{
  "head_dim": 32,
  "d_mlp": 640,
  "vocab_size": 512,
  "activation": "tanh_gelu",
  "norm_place": "pre",
  "rope_base": 10000.0,
  "rope_fraction": 0.5,
  "attn_scale": 0.177,
  "init_std_down": 0.0,
  "optimizer": "muon",
  "lr_mult_o": 0.801,
  "schedule": "wsd",
  "batch_tokens": 32768,
  "doc_mask": true,
  "dataset": "wikipedia_en"
}
Each number is 500 + 25 x the weight over its row's rms, rounded and kept within 0 to 999. Layers, rows and columns count from 0. Numbers have three digits each. The size before them is the row's rms in percent of the matrix's.

# down: layer 9 MLP down (transposed), 640x160, rms 0.146, rows 630-639, columns 80-119
# up: layer 9 MLP up, 640x160, rms 0.199, rows 631-639, columns 80-119
down630 102:444477509545490517487479529502503541530446493510556548514491449502560491493500556484508477528521478468491534501508545536
up631 101:505503474499490539484521468537462479531504471500501541503469508491493524499488469537521526503500541515488493474504521478
down631 106:469471467514505478499505497508490485507520545502495493497515533499535480520482503465531536519484521480491498524571520529
up632 096:527501472441541456494456527479490514473488510482491538489493511488481537504485530540515488471481504529481465524500458527
down632 099:469472500521460516483521479482489512480517490513501463528538469517512477514511468504476535503521469542536520462489595491
up633 098:505491503476503503485501502504525489500439505516499496462474457506508472466517467538487513515510531471493551529513487559
down633 100:515512535522503452503509499499503488521469482530501485491514488495480478486476498475483483504478511518511457510506506469
up634 090:532457494508504476510532487501499506468506539484521451451511526529467514510472520503543522464516499529480518476528445457
down634 097:529541507480502551467465489496499473511499482501507558521508478454511491489509522533516492541550510495483467539523505533
up635 115:502507523490524508468504500496497485547520505513467477519513454516505486494493486529502475536531487525527469479486465507
down635 109:518538509511521463442510506486452483535509496490514467465527476492468486497481548483556511487470499507519461492521491509
up636 098:517516526483532526525499493511470521487502450463477523492484483478484490453515524453529485522437524520474477522479498513
down636 095:510503442505478517499546516457481525533498512488529462454475500543524514514517501517463490520520485498497561516551519461
up637 106:501451539519475468514488481527501477514530486490525507463500458509502484514552525493530488490524460506501524535509441528
down637 115:504520476529523510492526534496472489493518548534429521458497543511526518518489526523484490523539498516500514464457474487
up638 106:445494554520462482514519519489539510527471479482543518478530509516516495520525491513501529537540459511488479514511499485
down638 097:507435495468506524486531504496462503442504501512491496509515533489519520517522501534451499498506489500526518490481495504
up639 096:480502495502478471485527500534485486538569495436484527546478465483484477482504489511506513521569524524476495496536459492
down639 093:534505536546558532479509514487526483505484454507480494486510513512490501477493520506518496462495449505500579466457490521